python train.py --norm_place="pre" --init_std_up=0.047 --lr=0.00549
Each number is 128 + 32 x the weight over the matrix's rms, rounded and kept within 0 to 255. Layers, rows and columns count from 0.

# layer 3 MLP up, 320x128, rms 0.121, rows 0-104, columns 0-63
[[104 197 123 129 147 127 126 127 124 151 122 172 127 109  99 145  90 162 110  48 128  94 137 163  89  78 104 142  80 126 135 113 166 162 127 120 117 141 159 158 125 141 102 144 123 172 195 151 224  92 145 102 166 128  62 190 131 183 134 171 117 122 200  68]
 [137 137 132 175  98 110 140 180  79 151 109 105 161 118 182  69 147  99 104 127 121 115  91  83 118 113  84 131 141 122  53  95 188 140 116 125 148 137 172 131 173 134 101 142 101  90 146 125 121 119 141  80 129 156 159 157 130 113 157 194 129 173  62 127]
 [ 66 190 120 175 129  88 148 103 152 158 126 108 133 100 145  98 124 108 153 163 129 127  65 104 165 148 151 157 185 231 118 103 150  91 146 103 123 144 141 158 113 125 104 138 145  71  61  92 144 167 130  80 111  49 180  59 116 153  69 132 149 139 134  78]
 [125 167 137 144 147 126 157 149 111 166 195 126 166 163 151 113 197  55 149 126 106 202  73 141 159 166 118 115  95 115  87 144  67 183 121 145 106 105 111 107 170 126 135 111 112 109 138 142 205 132 110 120 141 202  84 187 106 138 121 121 121 106 145 155]
 [ 82  94 178 155 139 156 160 133 135 143  80 103 165 102 104 152 180  94 101  99 148 129  98  86 113 163 208 101 149 150 183  96 163  64  81 178 116 115 131 111 163 118 118  73 125  88 131 209  96 178  84  89 117 140  99 156 150 193 144 169 111 123 105 151]
 [148  99  93 110 120 173 111  72 141 138  86 119 103 161 148  95  81 152 133  92 186 125 169 180 154 174 138  96 101 117 161 148 120 119 172 160  96  51  85 137 165  58  84 168 168 137 142 128 192 146 144 155  88 136  71 134 110 137 128 153 111 100  72  75]
 [150 145 156 247 145 111 176  97  82  93 154 103 125 141  43  72 183  78 141  99  65 123  88 183  98  85 132 128 108 169 114  88 171 112 148 153 165 111 154 124  69 135  96  97 162 129 126 125  87 128 114 134 143 113 122  69  87 128 158 145  76 136  85  97]
 [124 141 111  75 162 172 142 178 139 113 169  96 150 131 132 129 198  96 138 106  54  98 134 125 151 117  86 131 171  87  67 125 128  73 212  96  99 119 112  97 124 115 122 144  61 176 103  64 172  95 131 104 153 113 154  62 119  81 133 136 126  77 109 132]
 [163 158 184 186  91 160 124 141 111 125  91 102 147 108 138 156  91  81 110 159  89 165 127  92 147 162 112  78 129 153  73 189 118  90 109 158 145  77 120 140 178 144 135 102  68 133 132 129 145  93  67  93  79 201 136  64 130 117 103 115 186 124  95 125]
 [155 121  96  88 120 127  76 163 145 146 124 131 128 159 102 133 130 158 119 158 152 182 149 158 150 134 160 132 114 154 135 162 150  87  51 143  33 108 156 129  83 139 141  88  65 153 176 138 128 146 101 106 159  86 157 179 158 112 158 140 152 136  72 140]
 [125 110 124 119 129  51  72 131 197 165 119 108 128 112 132 128 160 185 100 195 112 135  91 174 101 156 110 116 123 102  84 148 121 136 149 147 131 164 112 177 127 154 154  67  91 162 105 147 145 148 108 110 173 153 150  95 166  94 152 105 132 164 199 128]
 [ 89 134  76 132 129 126 146 143 104 140 143 163 122 120 131  91 149 123 151 125 120 148 155 170 109 179  97 155 168  96 224 115 140 139 201 156 173 137  73 143 150 100  94  81  77  81  80 144 132 162  90 128 145  89 121 140 120 133 136 130 108 105 165 147]
 [106  97 128 142 115 154 106 124  88 154 131  84 141 148 147 126 163 134 136 129 149 161 101 140 134 137 139 134 169 163 114 146  93 142 106 145 115 139 131 148 190 130 150 106 122 162  99  89 118 136 112  82 163 135 119  91 190 127 132 159 128  55  92 159]
 [117 102 147 101 144 110 107 112 109  66 119 154 111 133  84 118 151 182  80 111 109 144 139  46 123 177 123 141 145  98 170 121 106 119  31 154 130  97 122 103 135 123 184 126  87 173 118  85 165 104 121 158 136 113 162 170 154 156 179 144 135 101 132 113]
 [ 80  71 168  72 123 130  79  85 126 162 120  70 148 138 162  94 128 139  85 111 133 111 177 146 158  86 133 109 128 113 167 154  92 132 130 118 106  91  79 144 133 110 135 138 148  71 136 175 170 142 111 101 112 160  54 124 170 133 126 122 128 165 110 121]
 [ 85 114 135 108  69 113 124  79 118 123 109 128 112 130 161 169  70 159 116 101 148 151  99 107 171 126 108 136 154 120  86  94 105 154 170 160 157 135 181 149 151 100 143 113  73 124 185 161 168 172 171 100 154 125 179 160  89 125  99 157 185 180 139 112]
 [ 94 140 112  90 155 162 126 117 141 145  97  46 113 109  88 134 128 163 116  99 142 161 109 134 172 168 148 162 176 176 103 181  67 118 113 168 140  84 170  78 117 141 146 127 110 119 135 102 151  88 205 162 159  71  70 180  96 112 119 142 120 165 171 135]
 [177 137 114  95 110 153 166  96 132 184 103  93 129  65 167 148 131 107 198  97 131 177  65 134 150  79 162 134 120  79 150 131  89 118  79  73 108 118  73  95 136 210 199 142 146  99 186  47 135  94 171 146 128  95 100  94 108  99 140 170 131 139  92  76]
 [149  77 106 137 119 179 109 128 126 116 151 122 102 100  92 139 119 120 149  77 130  98 131 108  85 123 110 137 179 152 120 130 164  96 107 140 166  84 108  96 125  81 139 111 137 117  88 174 149 145 118 110 127 106 159 136 146 102 171  79  78 173 112 166]
 [100 108 115 103 138 122 108 141 118 147 145 117 164 176 152  64 147 147 206  88 109 127 181  96 137 122  74 126  80 157 153 188  99 156 107 142 101 100 121 114 122 145 134 126  83 118 118 115  98 113  66 133 140 133 143 143 165 105 138 106  96  84  92 125]
 [158  76 216  89 107 132 146 144 149 137  67 154 106 132  97  96 129 125 149 156 192 143 116 116  75 130 115 112  85 114 159 178  76 168 146 132  34 143 135  97  97 129 129 108 164 133  58 103  96  90 155 125 126 148 106 162 133 125 176  81 116 170 133 131]
 [148  85 121 125  90 167 123  96 128 108 195 101 150 161 164 169 111 164 100 116 120 138 162 141 142 126 107 162 160  99 112 204 105  56 150  72  82 101 150 115  89  62  87 155 118 138 131 147 160 171 125 164 231  54 183 102  64  97 135 113  76 114 134 116]
 [176 115 178  85 118  89 150 132 120 114 195 104 105  68 196 128 110  68 139  98 152  89 146  89  41 119 168 112 122  98 103 134  97 228 114 107 237  86 131 165 126  73 161  73 185 102 140 120 152  84  99 118  80 136  79  97 137 127  79 189 148 145  92 169]
 [160 143 162 113 143 128 135 116 129 159 110  71 133 118 162 140 173  79 163  86 155 109 120 102  96 132 160  97 139 140  77  87 135 217 147 109 199 122  99 168 139 144  95 137 184 174 116 101 129 114 139 122  85 105  57 127 112 110 166 114 144 123 140 179]
 [135 153 138 142 174 149  65 110  99 154  60 125 100 144 130 124 123 201 101 140 168 117 130 172 191 135 176 135 113  84 125 113  92 113 168 151  94 114 144 139 120  74 120 133 133 117 120 107 129 125 145 123 133 161 116 116 109 134 126 119 110 153  81 141]
 [ 89 152 116 135 138 150 191 135  92  91  98 173 105 117  99 136  69 162  88  81 128 137 190 143  76 101 114 161 113 151 118 109 185 109  97 148  99 105 122 160  46 124 148 139 176 189  87 115  86 204 151 101 177 154 145 211 130 121  99 147 166 114 168 147]
 [ 99 180  75 103  93  89 131 125 184  74 122 169 153 126 122  67 175 121 124  82 118 178 140  84 175 143  98 172 102 112 157 185 137  85  79 138  77 137 149  98 163 107 131 122 172 129 136 128 141  55 161 121 133 122 157 117 121 100 113 123 139 172 108  51]
 [135 155  84 147 152 106 185  92 132  87 137  65 145  83 138 105 107 115 102 118  64 158 137 160  85 151 133  59 130 170 175 119 101 127 103 186 175  80 126 135  89 140  89  92 118 146 108 123 100 167 128  98 132 134 155 166 161 106 112 164 225  97 115 185]
 [121 132 118  74 127 107 161  83 168  88 166 135 124 118 132  96 103 128 101 158 143 104 148 134 122  96 183 154 193 113 215 112  97 119  99 109 137 145 104 123 143 109 122  92 129 169 134 154 126 119 143 110 144  94 102  99 143 151 172 153  73 167 152 137]
 [107 137  58  91 110 110 158 109 136 182  89  89  91 158 132 174  80 126  91  99 152 142 117 150  94 145 103 140 145  75 114 112 112 117 105 175  95 194  91  84 161 128 117 160 190 179 137  98 121  78 129 122 148 170 112  61 116  92 148 134 174 119 106 104]
 [103 120 133 130 122 153 130 112 107  78 161  98 131 210  76  90 112 127 126 103 171 159 129 108 186 172  75 137 127 130 164 101 123 161 116 115  99 113 115  62 116  91 137 164 155 155 170  91 141 126 122 161 130 115 110 146 117 146 110 103 139 123 128  97]
 [113 137 106 131 128 220 110 114 120  87 195 108 111 119 151  87 105 113  83 168  71  88 159 153 135 200 124 117 145 136 151 104 139 104 112 151 138 137 168 145  91 135 134 109 170 170  82  76  71 162 113 126 140 115 100 136  94 125  66 148 101 144 136 107]
 [ 98 161 136 107 132 149 136  98 174 120  63 154 158 141  67 119 169 113 104 107  61  70 146 130 146 181 163 121  93 140 155  88 152 152 130 110  96 120 145 153 117 116 143 119 180 174 170  98 113 153 103 128 162  52 129 172 148 118 182 156 176 181 139 136]
 [156 167 104 160 172 110 120  76 135 154 129 145 120  94 107 156 137 120 102 185 113 102 101  41 126  99 168  98 112 138 144 176 112 181 109 154 137 132 147  63 194 191 161  95 139 139 176 110 145 127  66 131 133 139 216 162  80 194 185 120  80 142 190  94]
 [134 113 137 172  89 116 135 167  93 153  78 140 134 197 143 134 149 109 131 123 126  73 160  60 158 123  85 147 118 118 140  75  87 172 151 127 136 124 177 118 117 108 136 161 157 135 121 124  75 106 113 120 100 140 126 169 198  97 148  96 153 151 190  98]
 [159 151 182 135 102 137 133 206  98 131 153 174 147  87 142 135 111 134 100 177 110 134  73 175  62 154  91  73  79 121  23 124 103 182 178 168 137  97 127  98 119 106  98 147 122 183  93 132 176 152 149 150  52 147 143 184 151 126 193  91 135 172 135  98]
 [ 89  79  77  96 171 185 104 175 165 161 125  72 150  97  62 104 153 121  78 102 121 230  83 172 120 128  54 116 153 133 114 136 139 132  40 181 159 167  97 104 144 128  69  88  75  96 116 183 104 149 115 167  88 149 134  99 168 121 159  95 102  80  50 160]
 [116 149 108  64 178 153  59  97  95 187  78 191 116 190 144 102 119 211 107 155 121 135 139 139 147 121 184 150 108 140 191 178 120 101  91  97  90 142 157  96  86 118 137 148 110 148 155 120 155  77 134 140 185 110 121  92 100 156  98  96 118 110 147 110]
 [144  47 130 161 151 166 136 152 120 174  78 112 102 154 170 127 142 125 184  81 173 114 134  81 137 130 121 134 152 100 150 146 129 121 157 101  21 190 183  94 153 120 123  95 107 111  57 119  99 109 147 157 109 203 180 101 164 150 142 111 113 113 110 141]
 [108 165  88  99 116  99 118 121 204  67 116 127 102 153 176 130 108 110 126  67 120 138 109 134 199 154 110 139 179 102  52  55 118 204  30 107 132 184  60 136 153  84 114 130 161 124 122 125 138 152 151 146 170 139 153 127  63  67  94 127 166 167 120 150]
 [ 96  93 133 191 152 154 121  85 155 118 145 130 100 143 126  96 139 128 179 161 132 162 130 122 112 103 113 100 107  96 172 133  35 180 102 122 127  45 162 118  83 116  91  77 110 166 137 140 154 138 103 124  74 143 144 147 180 152  89 123  65 132 155 183]
 [ 94  99 109 202 144 152 143 133 168 128 103 125 139 131 136 108 159 105  70 125 123  90 125 139  94 113 152 148 102 150 136 111 173  91 105 137 128 142  91  72 133 147 121 125 148 120 122  85  99 122 155 104 160  94  78 134 131 123 191 116 154 139 105 142]
 [151  90 102 162 129 127  86 123 118  93 161 137  95 132 126 138 142 105 182 156  99 160  98 157 136 122 126  96 171  79 113 116  97 141 195 132 112 122 146 132 152  80 115 134  74 147 155 140 133  83 146 155 166 124 133 148  52 122 218  96 126 108 169 170]
 [ 99 155 112 105 147 133  84 150 115 116 131  98 133 141 151 147 156 158 162 173 117 166 105  78 149 152 149 127 144  98  98 136 148  75 161 186 122 178 110  78 154 182 120  81 138 197 165 118  67 124 123  68 100 166 105  95 111  85 191 142 142 122  22  96]
 [188 116  97 140  99  90 121 174 107 122  97 148 142  91 118 110 127 130 125 145 151 131 118  89 200  96 113 129 106 182  84 125 141 127  86 108 149 108 124 116 140 121 112 130 161 117  66 142 146 137 152 185 102  98 138  30 112  85 136 117 141 129 115 142]
 [141 122 147  83 149  92 120 101  99 167 126 125 148 121 132 117 169 109 132 175 135 122 120 177 130 133 173 132 176 197 116 126  97  74 143 108 116 145  97 105 101  95 109 230 124 126  84 145  86 103 124 162  32 115 142 145 135  98 138 160 141 107 143 113]
 [ 69 142 147 117  66 109 144 111 126 172 135 183 147 174 165 127  93 125 181  84 108 106 109  80 146 122 167 170 158  95 205 122  95 124 125 137 162  84 159  96 140 136  81 137 151  99  91 127  85 146 165 123 124 162 192 125  93 199 133 115 159 140 170  74]
 [128 137 159 110 141 159 130 129  12 118 131 179 139 115 134 128 102 116  98 156  54  88 121 161 146 100 137 124  92 101 150  93 147  96 194 126 108 154 122 120 132 122  96 133 164 187 170 186 127  74 127 150 158 112  66 192 100  86 131 145 104 128 128 118]
 [155 105 155 172  47 120 165 126  86 111  56  86 125 145 131 132 113 105 131 160 129 114 114 124 145 178  51 189 119 124 152 131 123 101 151 127 108 110 141  83  70  33 121  90 193 108 152 121 154  98 190 144 158 131  61 150 152 104 112 129 107 160 142 101]
 [107 141 170 142  91 122 149 122 120 106 153  65 158 106  67 136 131 121 105 174 105 142 132 193 135 197 155 144 128 105  97  76 130  95  80 150 200  83 148 127 140 138 147  92 185 131 157 106  70 142 127 156 156 154 114 172 177 164  90 158 154 133 132 104]
 [119  88 136 149  99 192 125 106 123 131 142 156 137 138 123 150 137 103 135  94  82 103 136 181 119  94 123  62 100 143  84 102  61 137 133  86 131 172 127 125 131 170 185 182  85 146 118 128 180 191 112 147 153 122 119  54  81 123 142 115 125  96  85 161]
 [114 104  97 146 119 152  68 115  90  94 124 183 104 138 125 104 105  85 139 148 145 111  67  87 123 126 116 161 104 170 125 113 160  90  42  51 114 154 138 169 116 103  68 191 147 167 145 112 131 147 182  79 169 105  94 124 102 130 154  85  29  96 103 154]
 [149 143 130 108 102 111 132  93 154  82  91 153 135 165 144 129  77 169 115 148 157 127 149 159 105 138 182 120  96 155  77 174 130 120 113 111 133 158 156 127  93 101  90 125 155 148 182  95 159 122  94 129 121 164 101 101 116  99 114 150 163 113 101  97]
 [123  85 119 161 109 112 122  94 158 146 155 148 122 223 208 139 125 133 112  95 128 119 124  93 110 108 128 102 100 178  97 153 121 114 176 147 145 146  96 121 180 141 166 109 134 166 112 141  89 210 159 162  90 133 111 149 148 194 140 149 111 147 162 134]
 [ 74 107 104 113  95 140 113 105 138 132 152  73 146 164 175 113 153 152 104 100  96 147 150 151 164 111  51  98 158 155 128 157 133 120  81  73 154 148 132  61  83 113 154 118 137  47 147 105 171 124 127 133 172 175 114 111 102 147 144 140 162 139 102 109]
 [139  32 150  91 140 120 139 150 125 143  88 114 146 122 101 137 137 107 188 180 104 101 122  88 124  70 184 109  90 154 119  89  95 107 110 140 169 118 195 154 190 179 120 127 119 141  97 103 114 100 153 143 117 124 151 116 107 170  92  98 109 156 105 138]
 [152 150  74 112 148 180 140 106 128 155 134  76 129 102 203 150 168 171 139  92 173 102 158 125 138 172 171 167 156 160 110  98 163 142 119 123 154 124 127 169 116 107 120 189 145 103 142 119 156 139 179 119 115 113 119  77 119 145 101 122 143  99 148 141]
 [107 100 148 135 154 136 141 110 108  76 117  83 104 124 117 140  95 215 152 159 117 143 137  82  83 120 151  87  69  99 130 139 133 138 139 134 132 136  84 146 115 128 110  50 115 116 207 118 163 161  68  74 123 172 196 145  88 153 130 135  89 182 162 107]
 [152 132  29  96  56 121 146  83 128 127 185  77 149  93 136 106 138 160 124  78  89  90 145 106 101 161 176 116 113 118  79  79 141 111  96 123 140 154 103 105  80 129 133  61 146 155 151 127 129 182  99 144 121  94 179 139  75 154 108 173  56 149 168  55]
 [163 157  87  99 121 164 106 115 148 115 132 163 126 187 167  87 148 120  78 154 189 164 123  71 109 107 126 157 173 127 119 137 167  54 128 179  99 123 114 155 176 150 101 141 140 135  80  66 167 201 123 106 142 173 102 177  75 106 123 110 168 186 115 145]
 [123 119 157 140 126 107 130 125  88 129  86  97 154 140 105 146 168 128 141 193 122  95 100 118 154 163 133  69  86 114 158 148 174 111 125 138 133  89 121  62 155 139 109  45  77  94 130 153 186 133 154 137 170 144 138 133 139 146 178 157 214  77 147 160]
 [126 142  84 158  94 196 168 186 156 145 119 140 121 131 153 117 134 134 149  90 110 111 108 118 143 162  84  80  64 149 123 159 178 155 144 130 147 193 107 103 107 130 143  99 132 168 138  59 125  91 105 128 168  79 156  86  91 118 120  86 113 128  96 153]
 [151 188 128  87 130 126  99 120 110 178 140 102 168 123 143 136 160 117 180 217  97 175 121 111 120  92 156  93 158 164 173 130 115 130 117  94 158 148  86 121 138 125 109 138 112 102 172  96 117 168 141 107 126  74  93 118  94 115  90 112 141 121 133  85]
 [117 154 134  69 148 133 138 147 117 152 113  82 149  90 144 197 115 142  93 126 151 172 114 184  68 155 139 173 111 151 112  90 134  79 131 152 151  96 131 113  97 150 140 165 116  70 116 161 110 136 102 146  86 156  92 120 202  91 125 175 114 161 136  89]
 [181 102 180 124  56 138 157 165 118  57 130 118 134 136 139 178 132 110 124  97  74  99 132 122 110 130 134  81 120  89 113 144 153 161 182 125 160 154 138  64  90 141 163 205 153 104 152 163 100 123 194 134 139 149 131 119  69 140  80  87 158 123 112  73]
 [125 117 130 169 157 142 155  89  98 147  84 157  82 123 125 118  54 123  68 104 119 119 175  25 139  73 122 152 123 113 100 132 155 119 144 146 125 211 116 144 168  58 113 164 201 115 132  96 232 100 153  62 156 149  66  82 101 104  53 223 137  98 104 115]
 [104 155 119 177 149 144 129 124 138 164 124  83 133 111  82 141 144 143 101 146  93 118 120 161 175 107 124 120  85 126 146 126 130 173 122 132 127 140 153 140 114 102 107  89 156 119 196 114 123 146 118 153 166 139  92 163 118  93 141  59 133  87 208 165]
 [105 135  82  98 118  82 130 159  81  95  86 155 108  84 147  78 133 153  86 193  73 110 135  93 141 118 155 114 143  82  76 101 122 123 116 110 185 211 158 161 142 122 138 108 121 142 172 180 149 160 159 120  33  85 196 154  40 144 120 127  93 139 145 132]
 [138 175  68 192 139  82  99 120 109 124 196 141  96 107 148  71 139 144 121 112 116 132 159 103 105  83 153 100  85 122 135  95 137 134  81 123  81 137 124 160  98 133  97  87  53 186 149  90 165 208 113  90 143 138 126 120 134  82 148 171 115 143 197 153]
 [ 95 144 121 112 149 141  51 113 138 127 204 176 142 141 107  41  52 172  74 155 127 153  98 101 137 132 174 143 100 115 161 141  87  89  29  95 141  87 140 113  81 117 169 142  80 117 168 112  87 136 102 148 168 126 109 107 100 133  83  84  54 111 106 121]
 [ 88 151 149 171 120 121 102 121 167 123 142 150 108 177  72  99  81  97 121 153 128 141 114 137 154 149  67 190 123  84 127 107 104 134 145 171 115 164 152 136 112 150 159 143 141 163 161 102  56 118 145 154  90 139 161 122 124 125 160  91 150  71 150 123]
 [143 106 152 133 145 135 163  76  74 165  58  50 136 138 169 145 118 131 149 149  99 151 124 162 200 113 145 123 124  98 127 101 137 130 152 135  93 163  95 116 134 138 139  94 114  79 175  81 147  73 120 100 104 128 177 180 181  47 148 146 164  49 126 154]
 [139 146  93  99 132 160 158 114  86 166  85  82 154 107  48 155 116 118 156 163 140 120 143 149  81 173 182 120 178 154 135 170 144  90 150 141 158 106 152 105 106 116 111 197 104  84  86 158  59 125 115 204 131 114  44 168 124 108  96  97 129 119 116 108]
 [142 151 124 164 167 110  81  95 181 127 145  59 136 153 171 128 121 142 133 169  81 155 166  54 134 106 126 108  54 136 130 128 121 102 104 160  94  68 135 142 156 178 117 130  68 138 185 131 120 109  86 122 149 138 135 148 136  84 149 146 132 125 131 119]
 [143  96  77 129 110 146 130  77 166 132 109 157 127 105 156 113  52 126 141 123  56 115 139 117 130 134 151  93 103 118 132 112 164 129 155 122 108  80 167 143 122 123 100 186 194 140 131 142 139 128 166 164  94 132 185 126 148  95 176 148 153 127 106  65]
 [ 49 162 125 158 129 125  94 110 149  64 114 152 119 108 124 108 119 167 110 155  77 137 136  79 105 132 111 127 120  90  81 111 177 119 120 132  99 141 114 178 113 142 149 143 164 112  81  67 158 181 103  91 127 160 156 179 114 136 105 159 135 116 140 132]
 [189 190 130 131 149 153 119  64 144 142 182 122 138 163 176 192 158 124 110 127 187  90  80  83  75 153 128 159 101  96 174 158 210 101 165 148 168 146 143  72 123 118 126 127 143 191  96  81 166 160  94 134  83 140 143 150 117 101 139 203 130 151 140 104]
 [110 107 100 140  99 121  81 137 167 138  81 158 178 157 156 148 155 105 137  71 107 160 143  84  82 139  83  87 108 159 138 123  62 121  78 107 127 121 146 149 147 165 169 124  60  87  61 106 151 129  59 111 122 152 179 186 117 152 122 157 147 100 170 175]
 [ 87 186 125  56 145 168 100 165 123 142 213 138 125 155  82  74  92 127 142 167 136 170 141 173 149 162 104 184 135 141 184 156 140  69 100  74  71 132  75 148 101  92 110 125 105 157 167 193 158 157  89 118 193  84 122 119 135  91 154 118  79  96 145 154]
 [115 141 182 169 138 135 124 185 114 155 170  88 150 143 140 111 148 122  93 200  67 176  98 163 157 147 106  87 153 114 101 102  69 121 119 168 161 139 175 141 127 164  98 153  94 111  99 135 167  57 143 116 198 182 114 108 122  62 126 177  36 157  75 136]
 [124 153 124 109 110 134 126  53 188  86 201 150 107  85 119  98 112 136  89 143 116  89 141 104 170 105 138 132 103 159 134 111 182 117 117 111  97  80 110 101  63 142  84 173 152  97 134 127 132 106 192 110 130 133 151 134  94 136 117 107 118  95 212 112]
 [105 148 179 172 130 186 140  59  76 116  74 129 172 117 141 110 217 120  96 165 135  80 127 159 140 133 126 138  82 157 121 123 157  48 136 145  77 154 132 148 152  92 129 139 107 125  63 112 157 124 128 115 155 132 129 107 124 110 132 115 139 152 105 111]
 [133  88  76 146 129 157 123 100 200 101 144 191  76 130 177 145 100 148 144 194 147 138 140 108 173 103 104 137 161  71 142 200 163 140 128 128  78 139 155 116 156 110 102 137 168 169  75 150 141 139 161 175 156 113 144 138 136 134  96 132 122  97  84 163]
 [ 95 101 129 114 147 217  52  69 119 144 187 166  76 171  98 184 108 119  75 142  68 130  89 126  80 153 132 107 126 162 124 108 126 168  87 123 116 172 118 112 116 162 153 127  96 124 108 103 158 154  79 148 135 209 142 148 112 119 161 124  94 163 142 119]
 [136  35  85  97  47  99 140 170 138  98 139 123 143 134 116  51 110 111 197  75 168 113 159  87 135 150 143  74 103  81 165  87 132 120 160 115  70 138 136 128 118 166 113  60 134 136 120 130  80 111  63 101 136 105 131 136 114 127 125 151 170 139 107 125]
 [ 90 144 137 129 112 126 133 122 116  93  85  99 145 157 146 119 109 130 156 147 126 125 161 208  93 128 154  96 158 152 166 154 121  84 101 136 115 155  93 161 131 123 141 128 126  89 121 148 120 160 113 125 116 154 119 103 135 138 145 144 170  56  94  95]
 [ 88  90  90 151  94 172 107  70 131 140 145 123 121 134 133  92 119 105 114 159  65 101 126 159 132 118 160 171 132 110 140 126 110 106  85 119 146 153 174 155 136 128 121 178  83 146 145  95 155 135 134  88  68 162 174 125 131 154 104 153  92 107 141 188]
 [166  60  89 133 115 136 158 131 142 114 141 136 150  94 194  76 102 105  85  48 145  80 123 165 139 118 175 103 145 132 151 142 115 119 113 154 174 121 147 144 146 143 106 165 165 117 107 132 129 139 144 138 107 110 164 182 142 148 138 164 133 205 133 125]
 [178 120 184 154 156 145 119 175  93 112 179  82 127 181 138 152 154 135  94  77 148 138 136  85 102 166 145 149 159 148  76 153 148 102 121 100 118 151  79 112 121  69 123 103 191 136 114 104 151 131  73 128 171 136 144  65 199  64 145 143 139 157 144 159]
 [108 145 130  96 228 124 112 107 142 125 156 169  55 120 117 182  76 149 104 173  79 146 103  61 214  75 129  94 163 119 113  89 123 123 176 181 113 179 201 148 134  98  55 195 160 133 120 124 114 103 183 134 180  53 152 130  83  88 172  67 112 123 101 109]
 [160 105 123 104  89 112 130  81 142 116 187 140 104 116 139 130 115 160 156 113 179 179 156 145 110  86 125 183 114 112  91 165 184 134 128 168 126 118  89 129 120 115 168  78  99 159 107  87 111 170 159 166 122 188  89 158 115 177 113 116 160 157 112 125]
 [174 140 128 163 146 152 119  74 126 117 149  91 131 182 121 136  75 174 187  91 134 136 151 151 166  92 170 132  80 181 150 139 149  91  80 103 155 135  94 109  69 122 104 156  64 123 125 144 176 108  87 177  95  56 196  50  97 189  77 144 204 148 160 109]
 [177  42  92 158 201 131 155  98  91 159  78 179 134  99 138 109 127 131  69 133  96  75  72  91  88  84 187 112 109 123 204 106 113 150 127 101 127 144 146   7 136 153 131 135  96  89 157 108 179 104 132 105 125 165  77 125  84 156 122 130 129 121 204 155]
 [ 66  94 106 105 122  94  78 124 129 151 150  97 150 189  96 137 121 161  85 123  67 141 131  93 135 161 115 129  74 112 121 122 108 135 154  88 146 125 141  81 164 113 174 144 144 152 134 132 123 125 184 160 123 100 127  57  82 147 162  72 143  94 132  79]
 [136 103 133 127 102 159 152 130 151 121 128 183 147 192 142 137 145 105 186   0 100 181 145  91 110 158  82 143 144  34  91 107 113 177 180 176 132 151 174  80 172 124 142 100 102 129 106 135  59 146  91 139 166 214 146 153 141 187 130  96 107 119 131 125]
 [131 117 159 128 126  92 122 107  94 109 176 127 137  36 136  89 172  45 138 122  63 152  97 120 128 111 148 139 145 161 136 166 141 167 165 115 131 173  99 150 114 123 114 122 208 124  56 124 181 113 142  85 164 150  99 121 105 106 192 123 128 160  69 160]
 [180 128 126 153 125  95 154 186 147 125 142 105 102 120 142 152 137 115 114 145  90 176 119 136 142 123 102 122  93 109 137 138 145  54 192 138 152  88 161 146 108 156  93 110  60 117  53 143 148 101 115 196 105 125  93  86 150 113 163 120 127  97  95 133]
 [ 84 120 164 112  72  78  98 133 100 107 129 139 135 173 136 143  80 158 121 128 122 100 170 108 165 134 115 144 104  94 144  70 114 191 164 161 108 140  92 129 207 110 142  78  68 137 164 128 159 126 120 124  43 121 140 133  79 143  89  86 120 117 163 175]
 [ 77 108 116 107 136 123  85  66 182 110 124 126 118  97 116 116 118 129 181 152 142 167 154 219 149  61 158  96  94  84 137 116  98 124 103 162 143  49 134  93 104  97 147 147 154 108 133  95  86 152 171 143 149 118 101 138 113 118 108 108  89 100 144 128]
 [ 68 130 108 183 122 113 157 101 115  75  61 104 104 142  89 171 136 142 170  69  91 128  96 169 128 117 112 131  72 160 153  49 177 131 122 131 168  93  68 121 123 185 127 148 184 110 134 125  60 123 133  95  78 165 145 139 167 140 163 129 184 103 122 121]
 [105 159 160 146 164 109 126 198 181 120  97  91 159 152 105  96 110  85 110  79 104  72 129 138 127 144  82 103  82 174  65 134 136 108 108 143 144 101 157 135 167 105 114 153 182 132 133 107 118 144  68 145 182 147  85 119 133 133 149 123 148 111 115  91]
 [164 140 151 134  65  85 194 185 156 123 146  98 159 145 117 122  75 115 106 133 144 111 122 169  96 174 107 123 129 152 161  97 161  96 152 111 131  91  87 119 142 139  68 178 174 128  89 123 151 106 107  99 147  93 123 139 188 130 125 144 158 180 155 115]
 [ 84 113 136 159 138 151 161  97 160 136 147 144 166 137 180 121  90 134  74 170 127  85 103 131 170 156 147 132 124 101  92 121  89 101  86 114 151 112 166 130 131 105 178 158 228 149 109 130 153 141 190 118 137 179 155  92 140 133  91  85 162 174 133  67]
 [165 125 123 139 198  80 153  58 113 124 206 165 152  42 127 173  91 163 126 141 113 111 100 139 181 121 172 174  84 100 141 143 113 142 112  87 109 109 139 180 132 181 131 209 122 139 170 144 137 168 207 116 142 145 116 162 137 140  63 154 129 209 168 153]
 [ 95  85 129 109 126 133  75 151 147 147 113  87 139 122 116 130  49 117 141  69 110  69 190  67 131 143 155 121 122 151 137 125 136  96 140 105 106 118 134 129  83 105 112 143 162 179 145 137 122 154 129 159 150  40 154 135  93 181 139 149 137 139 185 123]]